Weights of a small GPT-style language model, trained from scratch on English Wikipedia.
Architecture: LayerNorm before each block, learned positions, biases, capped logits.
Training: a variant of Adam for these matrices, 907M tokens, 13837 steps.
Each number is 128 + 32 x the weight over the matrix's rms, rounded and kept within 0 to 255. Layers, rows and columns count from 0.

# layer 3 attention query, 768x768, rms 0.0396, rows 77-127, columns 240-287
[[129 112  82  87 148 181 147 116 139  58 130 130 180 102 140 151 115 173 165  66 128 125  78 134 149 135 135 108 138 156 151 141 127 111 164 108 126  73 152 134 162 102  98 176 166 114  89 127]
 [145 153 135 139 209  86 119  90 108 196  99 109 106 132 118 137 108 114 121 135 113 124 126 121 137 139 133  77  85 197 132 163 153 212 101 104 111 143 115 139  90 107 140 125  99 119 115 155]
 [153 135 133  82 129 165 128 125 109 133  71 128 131  84 113 109  53  96 130 125  97 128 135 118 139 168 167 187 145  81 156  93 148 121 167 125 172 153  92 129 181 113 146 142 153 129 202  99]
 [ 91 124  71 123 129 129 137 122 168 110  96  67 113 162  90 133 125  85 166 116 140 127 121 168 100 141 106 131 111 122 121 132 152 122 153 108 120 144 155 129 109 137 166 154 139 124 157 144]
 [157 163 136 144 127 130  90 165 165  99 136 144 150 146 155 125 120 162 144 141 124 156 146 123 151 143 104 143  80  83 104 160 150 132  96 122  90 122 141 165 130 166  94 133 137 167 159 114]
 [142 128 146 130  97 168 126 172 133 123  95 103 146 121 114 136 135 153 117  99 119 116 164 110 163 164 117 134 130 148 120 110 157 130 152 144 108 121 140 161 180 108 113  90 112 110 122 141]
 [104 112 109 115 122 181 139 126 119 143 107 142 126 137 133 102 120 121 156 111 145 134 125 101 134 190 162 114 147 106 176 114 118 115 128 130 106 121 156 102 106  90 175 115 103 151  96 137]
 [137 121 122  97 134 126 150 145  99 155 185 124 137 134 119 102 132 111 123 156 123 163 110 114  93  80 126 100 140 112 122 115 108 152 109 123 177 127  90 122 120 143  83 107 157 170 122 180]
 [125 148  91 119 162  99 102 146 115  93 107 156 122 113 149 144 194 123  95 146 120 132  99 131 137 146 109 155 122 126 123 150 138 144 112 116 104 106 106 131 190 132 154 156  94  84 160 160]
 [137  85 108 159  98 151 132 111 129 149 100 132 146 137 136 131 146  84 119 128 152 126 103 151  95 142 123 160  75 145 121 118 136 135 134 125 134 128  65 164 136  60 133 109 128 106 130 144]
 [119 128 135 121 139 108 179 126 105 153  72 114 121 107 139 122 151 145 127 112 134 160 142 134 103 117 133 112 131 137 125 128 137 122  97 124 115 168 174 185 158 114 139 100 141 136 134 144]
 [190 121 164 131 127 123 160 128 116 141 130 133 132 134 111 131 121 128 129 133 119 118 142  99 142 172  95 115 135 151 136  83 163 132 117 110 167 132 117 182 150  93  83 172 118 130 125 106]
 [131 126 148 166 103 142 111 126 141 144  81 176 123 127 105 158 152  96  72 118 136 130 153 132 141 130 144  95 133 152  81 141 144  95 129 169 108  89  99 121  82 137 109 151 121 114 140 132]
 [110 124 114  65 100 146 107 123  99 137 130 149 132 121 132 145 146 129 173 105 105 137  76 104 117  94 139  38 148 145 175 111 106 134  93 102 119 116 124 116 170 115 122 122 147 165 140 141]
 [144 105 105 116 117  70 121 138 126 121 143 126 105 102 148  93  79 139 133 146 114 119 121 152 155  90  97  60 139 136 136 101 153 154 165 138 123 142 159 138 121 121 161 160 156 102 128 149]
 [109 119 161 116 136 157 144 145 165 122 144 133 109 108 130  66 140 140 156 114 110 116 124 113 119  74 126  96  99  88 124 147 112 162 141 146 157 147 129 154 144 112 125 114 139 151 178 146]
 [107 114 162 113 111 137  83 115  89 130 121  98 134 136 105 108 130 127 140 138 110 130 166 121 114 105 104 197 126 120 115 204 197 135 124 119 130 114 120 112 108 125 174  87 128 176 107 118]
 [145 170 132  93 179 141 161 112 133 132 143 134 137 134 123 117 148 120 132 126 125 104 144 117 155 106 182 147 153 149 149 138 125 119 118 147 119  84 124  77 120 136 137 135 177 152 113 109]
 [105 127 112  80 129 104 144 126 116 133 127 119  83  71 139  98  94 129 117 120 122 115 148  91 122 115 133 119 137 104 105 127 182 153 188 108 157 170 141 162 113 128 129 162 130 111 190 163]
 [131 108 122 143 126 108 157 136 116 102 116 146  95 117 108 111 116 169 181 153 122 138 124 161 119  86 126 124 141 122  95 168 131 104 163 115 147 138 152 126 136 124 113 177 131 124 113 154]
 [ 92 109 120 118 155 130 134 110 163 171 167 113 117  97 123  76 123 114 125 116 162 136 131 151 114  43  95 113 123 119  94 168 130 156 124 106 154 144 102 139 152 109 151  95 140 115 178  87]
 [149 121 165 107 117  78 125 143 122 109 128 118 126 121  99 116 141 121 209 162 149 110 113 140  90 131 171 129 147 134 175 101  73 101 101  91 130 164 122 182 169 123  91 142 126 158 125 147]
 [106 129 115 115 131 127 116 124 150  85  97  90 106 142  89 115 107 148 132 172 133  72 108 157 107 137 123 202 127  94 139 133 135 102 168 159 116 118 104 145 156 153 141 111  89 143 170 113]
 [115 121 142 125 137 136 134 136 143 104 146 133 154  96 127 128 153 107 154  84 117 177 100 120 144 117 133  79 122 114 128 157 106 141 134 172 137 158 159 145 104  93 119 120 144 120  82  93]
 [101 152  98 103 154  79 152 129 128 120 142 159 127  90 135 177 120 102 166 143 144 107 103 137 140 127 113 126 126 139 107 127 116 139 171 161 174 111  88  51 122 103 107  93 153 135  71 128]
 [129 175 151 162 118 111 152 118 101 160  95 106 111  52 104 184 138 157 120 165 160 144 173 133 143 141 115 145 140 137 127 203 151 118  98 116 108 123 130 149  87 113 110 142 134 168 146 131]
 [ 93 142  82 129 154 120  95 124 120 137 122 116 131 103  97  91  43 165 168  94 137 150 101 121  93  77 138 145 101  97 166 129 107 150 125 105  85  75 145 159 128 116 151 106 140  98 181  99]
 [167 141  82 107 156 145 144 132 138  82  79 112 157 166 137 147 141 152 162 139 136 113  97 116 162 152 102  22 126 140 181 142  63 122 110 130  87 138 176 123 117 139 128 172 140 141 172 153]
 [140 138 109 192 145  68  87 120 137 122 152 138 128 133 132  93 142 136 126 147 151 147 137 118 110  95 176 110 139 125 136 122 162 100 124 151 109 132 161 153  96 148 139 111 125 119 152 138]
 [125  95 129  89 151 133 122 161 140 118 118  84 104 158 137  96 162 100 116 135 139 138 125 174  88 151 125 156 111 108 124 139 132 119 137 127 102 131 163 119 109 131 150 167 151 165  76  94]
 [132 108 160 139 154 139  76 133 118 148  96 118 127  86 109 106 149 147 141 155 133 130 134  97 142  92 138 129  93  72  94 166 158 154 105 152 107 103  99 116 118 140 164 112 156  98 125 143]
 [ 82 128 147 116 131 124 135 125 124 141 109 140 139 109 166 135 184 116 126 162 179 107  86 140 119 145 194  98 138 122 135 185 184  99 120  99 117 137 111  79 107 126 127 153 112 131  96 153]
 [127 118 126 116 128 155 159 147 155 148 140 131 132 108 124  58 144 141 168  66 147 154 112 129  43 116 109 138 119  73 153 149 110 146 147  58 173 139 116 143 132  84 115  80 122 170 156 131]
 [156  86 134 167 139 116 100 146 120 104 108 144 144 121 129 145 150 153 124 159 149 127 154 110 131 114  54 101 105 129 135 169 144 154 137  86  79 112 120 168 154 145  92 171 145 103 100 142]
 [125  95 115 119 125 135 141 132 137 162  87 152 140 172 106 226 153 119 144 122 146 143 155 101 152 101 138 120  98 148 109 121 135 143 141 147 119 129 129 173 132 104 153 160 106 113 140 104]
 [155 100 135 122 122 156 171 117  91 115 145 137 143 149 114 127 132 141 125 146 104 118 140 137 127 158  90 128 130 166 196 137 145 126  92 131 122 113 119  85 141 132 112 114 144 148 162 103]
 [131 158 132 122 174 163 137 136 129 137 167 111 173 131 109 136 152 135 161 139 115 124 144 166 102 114 100  91 170 136 138 127 111 125 154 146 177 102 161 148 146  99  80 118 143 146  85  80]
 [158 125 153 179 159 110 106 119 135 113 141 127 136 132 106 107 160 103 129 169 121 138 129 107 109 115 136 171 134 116 142 141  84 131  78 129 103 125 123 136 120 113 125 122 130 179 114 146]
 [139 110 122 130 114 113 102 177 130 153 110 160 120 131 131 149 155 120 101 159 154 191  89 172 161 124 142 123 142 131 114 107 148 154 122 163 128 118 117  70 130  96 133  79 129 115 106  99]
 [117 149 149 119 110 171 173 131  90 127 125 110 116 133 138 113 127 154 125 105  89 111 138 200 137 155 151 149 154 146 129 179 105 126  98 133 145 135 162 119 135 210 176 110 139 125 108 135]
 [ 98 110 137 108 106 152  81 139  76 165 112 136 129 121  92 145 130 161 100 165 138 127 136 106 124 115 143 145  71  49  55 165  90 120 141 160 144 160 104 105  75  99 157 109 116 111 151  84]
 [139 102 112 139 151 130 152 142 150 126 112 123 125  87 146 110 126 117 137 130 121 134 136 110 136 148 128 139 142 101 149 164 134 153 165 155 147 131 103 127 134 120 132 164 131 139 104 130]
 [122 159 139 104 146 139 182 104 128 130 140 113 125 157 153  96 115 151 160  50 111 131  73 120  81 118 155 121 129 155 171 132 160  87 129 137 149  70 111 126 127 121 142 134 142 122  85 148]
 [ 90 110  95 137 139 104 140 135  77 103  93 190 114 156 118 139 176 115 110 144 141 130 167 104 136 147 144 128 139 121 141 133 154 116 151 184 133 114 141 142 176 133  82 127  37 142 109 126]
 [126  82 132 143 121 191 112 148  55 100 119  55 139 118 124 139 126 104 141 164 140 129 113 120 149 111 120 114 111 119 128 134 167 108 153 112 125 164 160 104 143 135 129 141 156 135 125 147]
 [123 109 161 111  94 139 110 138 109 128 145 120 143 179 108 133 144 104 103 129 130 117 166  97 139 156 100  94 156 131 163 137 124 135 155 127  96  95 167 123 132 130 128 104 109 151 104 152]
 [115 132 126 151 143  87 183 130 151 161 143 139 174 126 120 165 131 130 123  82 110 124 148 203 122 108 120  78 181 125 124  85 116  89 100 135 121 139 125 155 138  84  86 111 110 104 148 150]
 [140 110 130 133 124 146 138 106 130 137 124 133 162 132 130 137 141 132 162  95 137 110  95 125  99 111 160 115 115 139 178 148 114 147 142 109 161  91 130 111 116 103 123 169 159 177  94 118]
 [132 134 131 137 141 136 183 138 132 119 114 157 114 152 136 129 145 119 138 137 166 129  99 134 120 142 147 135 100 103 229 151  56 131 140 129 121 108  51  90 144 173 128 140  97 121  85 132]
 [ 95 112 162 202 117 180 127 122  94 149 165 158 118  98 107 152 120 103 142 127 118 103 186 143 124 119 110 138 113 146 156 189 160 164 153 117 147 108 132 130 126 140 115 161 140 149 155 112]
 [125 121 124  85 147 113  85 131  93 117 114 153 152 108 146 156 130 157 124 115 137 122 153 137 129 106 119 108 190  94 119 132 123 118 155  70 112 124 164 134 125 132 127 154 134 119 163 120]]
# layer 3 attention key, 768x768, rms 0.0372, rows 77-127, columns 240-287
[[136 157  95  60 179 161  95 199 132 138 143 170 113 128 126 124 178 196 123 142 148 114 131 113 114  83 149 102 111  20 129 137 152 140 114 183 156 148 103 130 121 143 140 102 102  94 181 110]
 [163 126 131 147 116 102  72  30 130 119 142 113 154 110 142 140 137 120  85 117  74 124 147 158 115 133 125 151 134 120 113 136  88  58 139 145  92 140 143  96 134 134 123 152 109 136 155 119]
 [115 112 104 105 132 170 123 169 120 151 119 174 113 110  92 111 161 135 149  94 143 127 144 106 114 137 132 151  84 149 136 127 118 162 124 153 107 141  93 140 152 140 139  84 137  88 146  99]
 [121 111 123 143 170 103 151 125 148 110 127  63 125  94 129 142 156 106 105 101 149 127 125 131 123 190 162 173 145 128 161 120 120 125  90 132 160 167  91  82 106 116 153  93  88 114 110  91]
 [128 166 159  78 118 105 153 112 127 125 108 100 168 110 125 114  82 137 132  94 131 156  95 118 141  94 146 108 132  77  87 102 124 178 107 111 144 146 179 115 137 119 114 159 153  90 156 122]
 [113 175 117 140 133 111 118 138 121  86 126 123  99 115 158 121 108 165  84 141 127 177 148  74 174 110  66 140 117  93 118 148 129 129 143 150 109 151 168 118  89 173 179 129 120 129 164 119]
 [165 138 148 121 131 160 111  97 136 128 123 113 118 157 129 105 179 102 166 131  94  92 169 106 121 108 193 111 112 105 174 154 154 114 126 145 148 156 105 110 152 125 123 122 100 161 120 130]
 [129  53 160 148  74 138 149  79 146 171 135 136 130 151 125 183 112 120 120  62 136  73 137 136 124 147 162 148 142 161 131 163 163 147 158  86  82 131 122 153 165 103  86 144 107 128 149 139]
 [159 161 116 129 164  80 167 152 105 158 140 104 111 144 157 131 135 107 135 143 118 158 120 134  96 125 131  95 109 153  69 148 137 124 116 150 114 189 135 119 136 132 125 140 146 111 132  96]
 [137  89 164 106 119 105 127 153 134 152 143 126 101  93  91 118 139 100 130 117 171 139 127 110 136 142 144  96 105 109 119 188 152 104  98 142 125 106 115  89 126 141 110 133 150 148 128 112]
 [125 120 117 118 129 128 105 174 126 127 147 128 142  88 124 162 123  73 135 149 156 145 191 132 143 105 110 157 116 122 137 106 161 125 156 132 125 138 109 147 159 126 129 107  97 134 140 160]
 [121 169 119 145 128 125 112 112 146 114 103 173 130 103 135  98  97 188  76 138 109 140 151  93 187  88  85  82 107 100  78 166 174 138 132 158 128 145 168 136 152 117  90 111 131 135 141 140]
 [109 179 131 138 131 142 138 102 151 120 132 139 142 148 161 135 194 139 145 171 130 145  82 142 191 128 102 122 115 157 131 137 134 129 162 134 123 137 109 175 104 127 137 154 127 145  65 188]
 [146 144 171 172 157 165 146 113 146 122 111 152 145 173 144 108 151 121 132 138 118 118 148 108 135  96 122 110 116 171 158 128 183  95 152 163 137 126 100 141 155  72 152 144  76 140 106 107]
 [ 92  51 126 113 128 147 133 232 118 147 130 122 117 117 104 180 129 127 160 113 148 153 158 100 119 118 125 130 124 126 125 117  92 131 141 108 129 154 125 142 129 139 110  75 119 100 133 150]
 [ 83  52 122 129  95 155 153 187 104 154 164 122 114 145  58 121 137 136 166  97 138 105 141 139 124  85 137 167 105 124 176  84  84 130 105  43 113 156 125 178 136 140 108 101 109 123 142 120]
 [127 148 148 162 144 139 112 157 145 158 125 117 108 125 121 154 175  56 125  82 131 161 139 156  91 136 120 111 143 144 131  64 109  90 124  99 135 114  86 116 125 125 157 160 114 107 126 138]
 [135 139 120 117 126 132  78  63 122 130 136 149 129  89 126  66 135 142  99 120 106  68 143 121  74 121 108 114  98 108  83 142 127 151 123 122 150 123 118 111 155 123 126 128 129 164 109 158]
 [145  46  70 165 124 169 105 139  98  90 149 145 151 148 133 120 127 112 139 175 156 131 150 134 114 135 150 173 128 137 157 132 129 120 134 146 153 163 124 154 165 136 125  90 102 153 145 155]
 [104 129 142 111 110 144 168 179 112 113 148 117 189  97 115 117 156 174 167 108 141 105 130 106 151  97 118 138 107  91 135  89 137 123 144 122 176 115 135 153 137 135 136 136 145  96 167 108]
 [126  59 117 166 115 118 124 161  76 163 148 122 124 101  97 130  87 118 181 125 151  55 154 167 115 170 150 156 173 161 172 128  92 165 144 103  92 139 146 153  90 151 157  84 140  91 207  92]
 [128 160 143 113 119 160 139  79 103  82 119 138 173 129 134 158 124 146  82 118 124  97 148 104 163 114 167 150 127 126 134 102 141  93 120 156 121 150 175 111 155 134 139 144  92 158 139  86]
 [ 93 136 158 129  92 130 163 187 173 132 124 116  96 104 109  72  74 152 154  87 123 122 125 141  90 130 143 123  85 112 115  79 107 166 155 104 111  99  99 101  98 107 132 113 160 116 162 110]
 [137 139  84 157 105 121 120 159 124  66 127 140 173 153 110 115 111 146  98 157 100 194 122  92 216 130 155 172 133  98 136 156 130  92 112 141 149 127 114 162 124 152 123  93  75 129 147 148]
 [152 121 132 142 125  87 138 105  94 128 117 149 120 144 174 107 142 117 103 142 115  70 112 111  91 132 136  98 160 133 146 177 151 113  94 160 128  86 112 127 143 132 120 136 134 164 104  99]
 [142 255 130 139 136  90 143  18 119 117 126 137 128 130 139 154 135 148 121 145  99  16 109 113 136  96 148 108 102 128 118 118 169 140 137 139 145 149 135 129 139 164 112 119 125 128 117 116]
 [144  63 134 121 105 184 144 189 149 173 137 156 122 155  86 139 161  92 147  93 154 100 157 140 105  96 154 108 149 117 154  95  83 189 128 101 146 109 130 149 112 115 123 110 144 125 153 104]
 [140 170 102  94 110 170 150 145 123 142  96 125 132 113 110 141  90  83 115  80  78  95 135 111 133  96 125 160 133  86 186 107 132 138 110 121 108 132 169  99 154 126 149 130 105  86 141 147]
 [125 138 118 146  98 140 145 134 101 168 117 132 128 151 117 113  68  70 156  93 117 163 136 157 139 132  95 159 146 157 117 114  74 129 134 126 117 129 136 131 150 128 130 146 148 109 114 138]
 [121 131 175  92 119 121 127 148 127 139 105 112 161 160 107 177 142 117 163 139 113 178 103 124 126 143 134 134 135 167 173 142 116 129 104  83 116 129 109  96  65 124 141 142 119 129 115 117]
 [143 130 134 106 156 105 106 145 104 164 116 143 123 136 103 124 117 114 146 132 164 151 113 128  83 119 104 116 154 141  96 164 106 122  86  73 147 138 128 165 107 165 102 124 143 122 150 130]
 [ 86 144 146 126 141 110 137 135 117  93 148 130 116 121 158 138 154 122  68 129 118 180 134 140 142 127 159 156 119 157 214 151 140 125 110 135 169  95 113 119 123 123 133 132 147 145  80 130]
 [133  82 154 129 128 178 125 208 117 168 144 115 119 130 124 110 154 137 176 130 195 130 165 172  93 150 144 152 125 124 151 126 110 161  96  96 130 145  87 124  80 144 108 109 104 122 152 111]
 [115 159  99 143 131 161 155 144 133 113 126  98 108 105 103 138 114 114 126 132 139 120 154 124 143 104  85 158 144  76  77 101 164 116  95 101 114 170 156 147 119 114 114 178 130  71 182 147]
 [163 175  98 128 176 129 109 109 110 115 133 119 107  93 137 123 139 144  71 156 140  98 132 135 163 106 103 148 107  74  91 170 161 128 156 169 152 131 141 137 167 147 117 132 132 124 127 116]
 [129 128 136 118 109 130 157  92 123 141 142 116  85  95 129  99  73  97  69 158 160  97  97 130 104 173 142 114 130  95 116 156 120  95 109 121 113 133 132 133 114  97 115 145 159 134  94 131]
 [118 126 115 124 164 120 150 125 125  89 117 133 146 185 128 143 142 147 102 129  53 150 112 118 185 121 146 117 137 123 143 154 156 128 159 150 158 132 138 145 131 135 139 105 105 108 140 106]
 [150  91 119  95  92 128 137  64 105 106 144 120 141 150 120 161 117 135 182  91 152  73 140 128 113 159  82 143 163 102 110 107  96  92 125 113 133 172 128 153 165 101  98 134 178 134 139 163]
 [130 131 106 126 112  89  86 167  80 129  76 146 147 148 116 121 135 113 131 159 145 216  85  80 133 116 149  93 103 141 123 174 127 104 112 145 120 134 131 105 109 116 132 165 132 140  84 123]
 [125 176 161 144 143 115  95 112 108 181 127 167 153 134  96 145 138 149 138 120  89 105 156 142 147 153 131 112 182 162 163 141  74 138 125 108 146  96 101 128 144 165 152 100  82 145 170 143]
 [101 119 112 156 131 140  91 157 115 133 104 147 113 100 111 153 187 117 178 146 130 136 128 146 157 155 114 251 130 131 177 133 114 124 130  92 143 106  96 131  87  97 160  98 119 108 107  88]
 [141 108 100 157 144 123 101  95 166  86 111 148  99 148  37 131 102  76 166 131 160 102 128 126 140 133 120 141 125 109 150 111 105  66  64 142 141 127  94 135 110 101 137 133 100 135 145 130]
 [125 106 113 101 120 135 135 138 133 151 130 124 124 125 140 119 120 145 124 158 141 127 122 113  99 128 143  83 121  59 102 109 105 165 129 133  89 130  95  97  95 119 139 142 130  97 156 105]
 [ 77 156 122 135 152 122 106 155 131  91 113  97 139  87 100 162 111 141 125 120  97 180 103 116 106  85 118 119 112 119  78 166  86 115 116 136 155 139 139 148 141 178 130 102 151 200 101 157]
 [109 126 155 146 140 129 102 161 136 118 117 129 104 128 117 133 134 156 136 119 157 160 167  99  99  91 158 109 137  59 125 114 125 101  96 134 137 135 186 164 138 131 151  77 126 137 113 156]
 [ 79  53 137 150 147 114 122 189 125 147 132 147 157 149 126 130 178 120 123  85 107 210 174  77 142 110  81 157 118 108  91 109 155  98 140 122 108 108  92 170 153 120 134 138  72 176 159 140]
 [155 139  91 150 114 140 165  73  76 127 150 122 114  96 135  97 101 205 116 141 113 108 135 197 130 127 149 113 128 133 105 130 114 105 140 157 151 158 112 110 157  51 125 146 104 116 151 154]
 [137 157  95 115 144 120 133 135 100 138  97 171 152 145 119  86 155 144 104 181 109 126 113 114 132 121 131  78 109  99  79 154 109  95 123 134 189 160 123 141 107 120  98 141 133 106 134 136]
 [126 143  93 116 110 119 106 157 116  80 101 162 121 116 118 129 170 141 182 157  97 147 152 137 160 137 129 149 116 101 121 119 178 128  86 128  93  95  95 115 137 132 104 133  91 164  90 157]
 [115  92 105 163 139 108 106 117 144 112 120 123 114 118  84 125 166 113 153  80  88 146 108 151 148 129 115 115 136 134 118 129 166 127 138 115 122 107 125 161 166 126 119 132  98  97 141 114]
 [116 115 165  76 166  90 161 105 147 158  99 155 158 176 171 117 122 139  62 179 147 124 133 164 124 141 191 142 124 157 166 136 146 108 124 138 105 174 118 144 124 131 160 140 172 153 132 146]]
# layer 3 attention value, 768x768, rms 0.0313, rows 64-81, columns 240-287
[[125 143 113 174 171 122 144 168 123 168 135 107 169 155 135 143 180 145 131 113 107 128 128 131 184 112 133 112 144 169  76 139 116 164 102 132 172 129 181  84  84 118 157  78  65 101 133  94]
 [ 56 129  95  85 110  84 151 165 158 129 114  97 120 139 136 137 157 142 103 119 194  76 186  61 183 161 114 127 110 107 207 183 118 130 115 155 187 175  39 138 175 176 158 118 147 159 107 139]
 [136 104 158 150 114 162 148 131 123 119 134 108 144 195  54 138  76 169 123 138 127  89 129 142  82 122 145 134 136  93 132 137  92  50 162 123 155 134 136  91 144 143  87 187  46 151 186  99]
 [101 136 130 159  99 192 159 137 179 141 109 114 112 166  95 139 179 133 128 166 122 125 139 114 132 128  92 109 184 162 150 122 130  74  96 128 182 141 134 130 100 137 186 160 148 141 141 133]
 [134 123 133 134 124 154  52 135  85 164 111  28 147 136 129 122 162 131  99  92 146  91  76  87  83 136 106 141 156 104 124 109 193  74 132 130 157 119 172 160 105 135 128 126 101 146 116 118]
 [ 88 127  68 101 124 116  75 177  65 111 130 130 180 129 135 165  79 117 151 130  75 149  80 155  89 113  93 103 148 107 163 103  99 104 141  99 139 111  66 157 105 178 122 126 119  70 130  94]
 [155 137 113   0 114 141 122 121 146 114 143 139  67 123 111 141 117 118 162 103  90 112 189  86 110 142  87  95 130 162  94 161 109 126 102 192 114  86 159 167 157 125 134 125 112  71 144  92]
 [ 93 105 124 168 125  76 122 111 147 109 153 131  69 107 134 157 141 175  64 101 111 150 192 117  97 130 133 187  93 146 103  94 145  69  90 143 108 188 102 205  97 145 112  76 160  88 144  49]
 [100 118 141 165 105 126 142 105 161  88 136 119 168  95 134 134 154 154 152 124  65 119 113  75 146 107 164  77 162 139  84 163 126 131 138  92 119 135 127 132 123 129  86 159 139 148 128 172]
 [107 115 137 210 112 139 107 134  92 140 126 158 146  76 109 131 139 154 163 145 142 151 155 125 117 138 127 120 159 120 179  11  91 152 151 115 141  48  12  73  82 119  86  94 111 161 173 103]
 [121 117 122 129 150  33  55 163 154 101  94  77 147 125  60 150  80 120 137 104 115  90 139  93 114 120 121 200 143 136  94 162 114 113 125  52  77 175 149 113 135 147 157 109  89 113 135 121]
 [175 121 165 128  93 142 153 123 127  93 122 139 134 134 134 136 136  95 138 113 160 134 105 134 140 142 130  95 131 136 109 116 114 113 112 121  83 136 138 116 139 140 165 132  69 177 153 179]
 [136 142 187 189 139 118 157 121 199  71 143 155 108 127 142 123 113 138  96 101 130 131  85 125 107  94 128 158 130 166 115 120 117 143 146 159 119 125 146 155 145 103 145 122 172 158 136 151]
 [102 144 126 104 121 120  67 126 113 123 132  93 100  87 108 134  65 120 152  84 102 116 109 194 120 132 147 144 107 182  94 111 146 149 129  84 102 173 123  72  99 147 148 109 171  81 132 132]
 [140 135 133 165 128 177 170 123  83 119 110 114 117 140 195 135 105 134 165  78  66 133  94 127 106 129 130 119 121 193 167 155 141 190 146 163 125 163 162 107  71 108 124 160 122 112 132 130]
 [ 97 131  98 175 110 146 150 157  75 103 144 143 136 145 158 138 169 149  88  89 166 124 154 188 122  99 116 112 146 181 147 101 133  83  59 153 166 140  90 107 104 103 163 110 110 142 199 100]
 [170 106 141 144 157 146 134 132 163 140 151 115  94 126 141 122 182 150 120  76 171 120 184  92 142 130 120  47 106 128 163 156 125 150 120 177 150 174 178 141 119 107  99 149 123 111 145  85]
 [168 137 121 185 125 113 170 112 128 124 146 120 174 175  99 129  77 157 208 158 105 135 126 211  89 158 139 172 207 174 113 125 107 137 156  68 115 133 117 146 161  83 131 130 110 123 110  66]]
# layer 3 attention output (transposed), 768x768, rms 0.0261, rows 64-81, columns 240-287
[[128  86 143 135 124  88 132  90 153 129  81 167  82  88 138 165 128  85 145 192 128 177 138  97  64 102  59 145 107  86 142 122 131 141 131 118  94 115 108 119 118  82 105 168 177 145 111 152]
 [128 153 164 142 127 123 137 163 114 101 149 171 147 149 117 100 112  95 182 157  80 173 113 180 109  94 151 148 151 150  47  77 104 107 137 109  90  86 134 121 147 105 129 152 127 110 127 128]
 [121 168 119  84 136 126 107 115 139 131 159 146 136  84 132 146 186  80 113 149 124 158 138 135  89 159  88 131 103 153 152 125 103 167 103 122  76 112 121 139  83  91 110 137  99  34  79 141]
 [147 143 122 110 125 100 127 144  76 164 140 121 149 131 183 148 170  91 178 116 135 141 181 171  96 140 166 137  94 123 106 142 147 149 153 116  78 106 102 134 174 110 124 147 129 120 153 184]
 [106 116 136 145 126 114 137 208 177 130 128 112 137 147 155 147 137 110 131 122 122 161 138 194 167 135  89 117 128 146 117 127 103 109 169 113 121 141 162 104  97 152 112  91 111 168  96 174]
 [ 99 126 171 111 103 156 157 159 146 142  87 164 125 105 144  86 167 122 117 117 171  97 111 116 115 170 166 161  96 149 101 115 121 112 161 108 118  90 143 134 144 130 122 153 134 125 148 138]
 [122  79 123 192 142 115 157 128 123 188 134 141 111 141 174 240 145 159  90 125 147 107  97 147 162 171 152 157 137  69 168 135 133 125 118 114 132 145 177 142 143 127 108  67 135 181 123 118]
 [134 157  72 143 133 137 115  76 107 109 129  94 133 137 172 157 174 124 131  92 109 118  71 163 145  91 195 105 128 125 109  90 126 138 141 140 127 113 170 100 136 158 118 161 122 147 103 128]
 [144 167 127 124 148 125 101 103  91 131 122 140 113  99 135  68 136 108 126 140 115 129 119 173  90 131 128 130  80 175 142 138  85 121 154 165 139 104  84 106  98  75 143 177 112  80  54  96]
 [129 185 143  90 111 114 121 171 116 182 145 151 131 170 137 172 154 115  81  89  94  56 136 109 130 140 110 141 105 126 111 170 215 121 118 120 109 165 137 160 105 182 126 113 124 133  98 153]
 [130 148  89 122 102 155  96 139 137 144 116 125 132  90 157 218 164 104  91 124 130 222 109 141 127 113 121 109 162 100 134 114 107 126 139 151 123 123 110 142  45 118  83 143 122 111  92 156]
 [129 155 159 145 147 157 167 105 123 140 147 110 121 114 109 150 111 161 128 100 108 152 114  91  94 144 112 137  96 170 162 118 124 143 171 141 131 105  78 115 149 122 127 158 140 102 102 105]
 [111 166  83 116 147 134  95  58  72 135 146  72 107 138 157 150  99 159 119 124 146  86 115 176 167 137 151 111 154  94 138 162 155 135 165 104 157 142 134 104 113 156 120 128 116 131  99 116]
 [133 104 100 137 121 118 136 189 117 106 128 188 105 178 100 153 137 169  99  79 154 128 118 111 145 127 153 148 147 153 142 135  72 130 157 143 130  74 121 153 143 112 109 204  74 135 138 162]
 [130  46 111 133 154 109 165 192 161 129  83 153  90 148 171 185 100 120 117 145 168 171 149 139 147 158 141 149 126  88 123 112 122 108 170 130 123 116 104 181 162  98 128 108 175 180 125 118]
 [132 185 108 114 140  98 118 112 180 155 133  97 126 135 157 165 112 131 111 116  99 124 128 128 117 141 148 160 154  94  94  84 176 155 131  97   9  80 138 139 118 111 123 134 137 143 103 161]
 [118  86 123 160 124 108 115 126 141 119 170 171 160 129 170  70  79  90 145 199  99 133 112 166 169 127  97 182 100 144 106  73 144 176 132 103 120 117 140 125 121 145  96 144 152 158 174 136]
 [150  99 113  98 113  98 108 133 130 163 123 135  78  70 151 144 177  98 122  82 176  85  89  89 155  78 138  82  88  99 150 115 190 143 128 149  95 114  95 118  76 142  44 115 102 100  73 152]]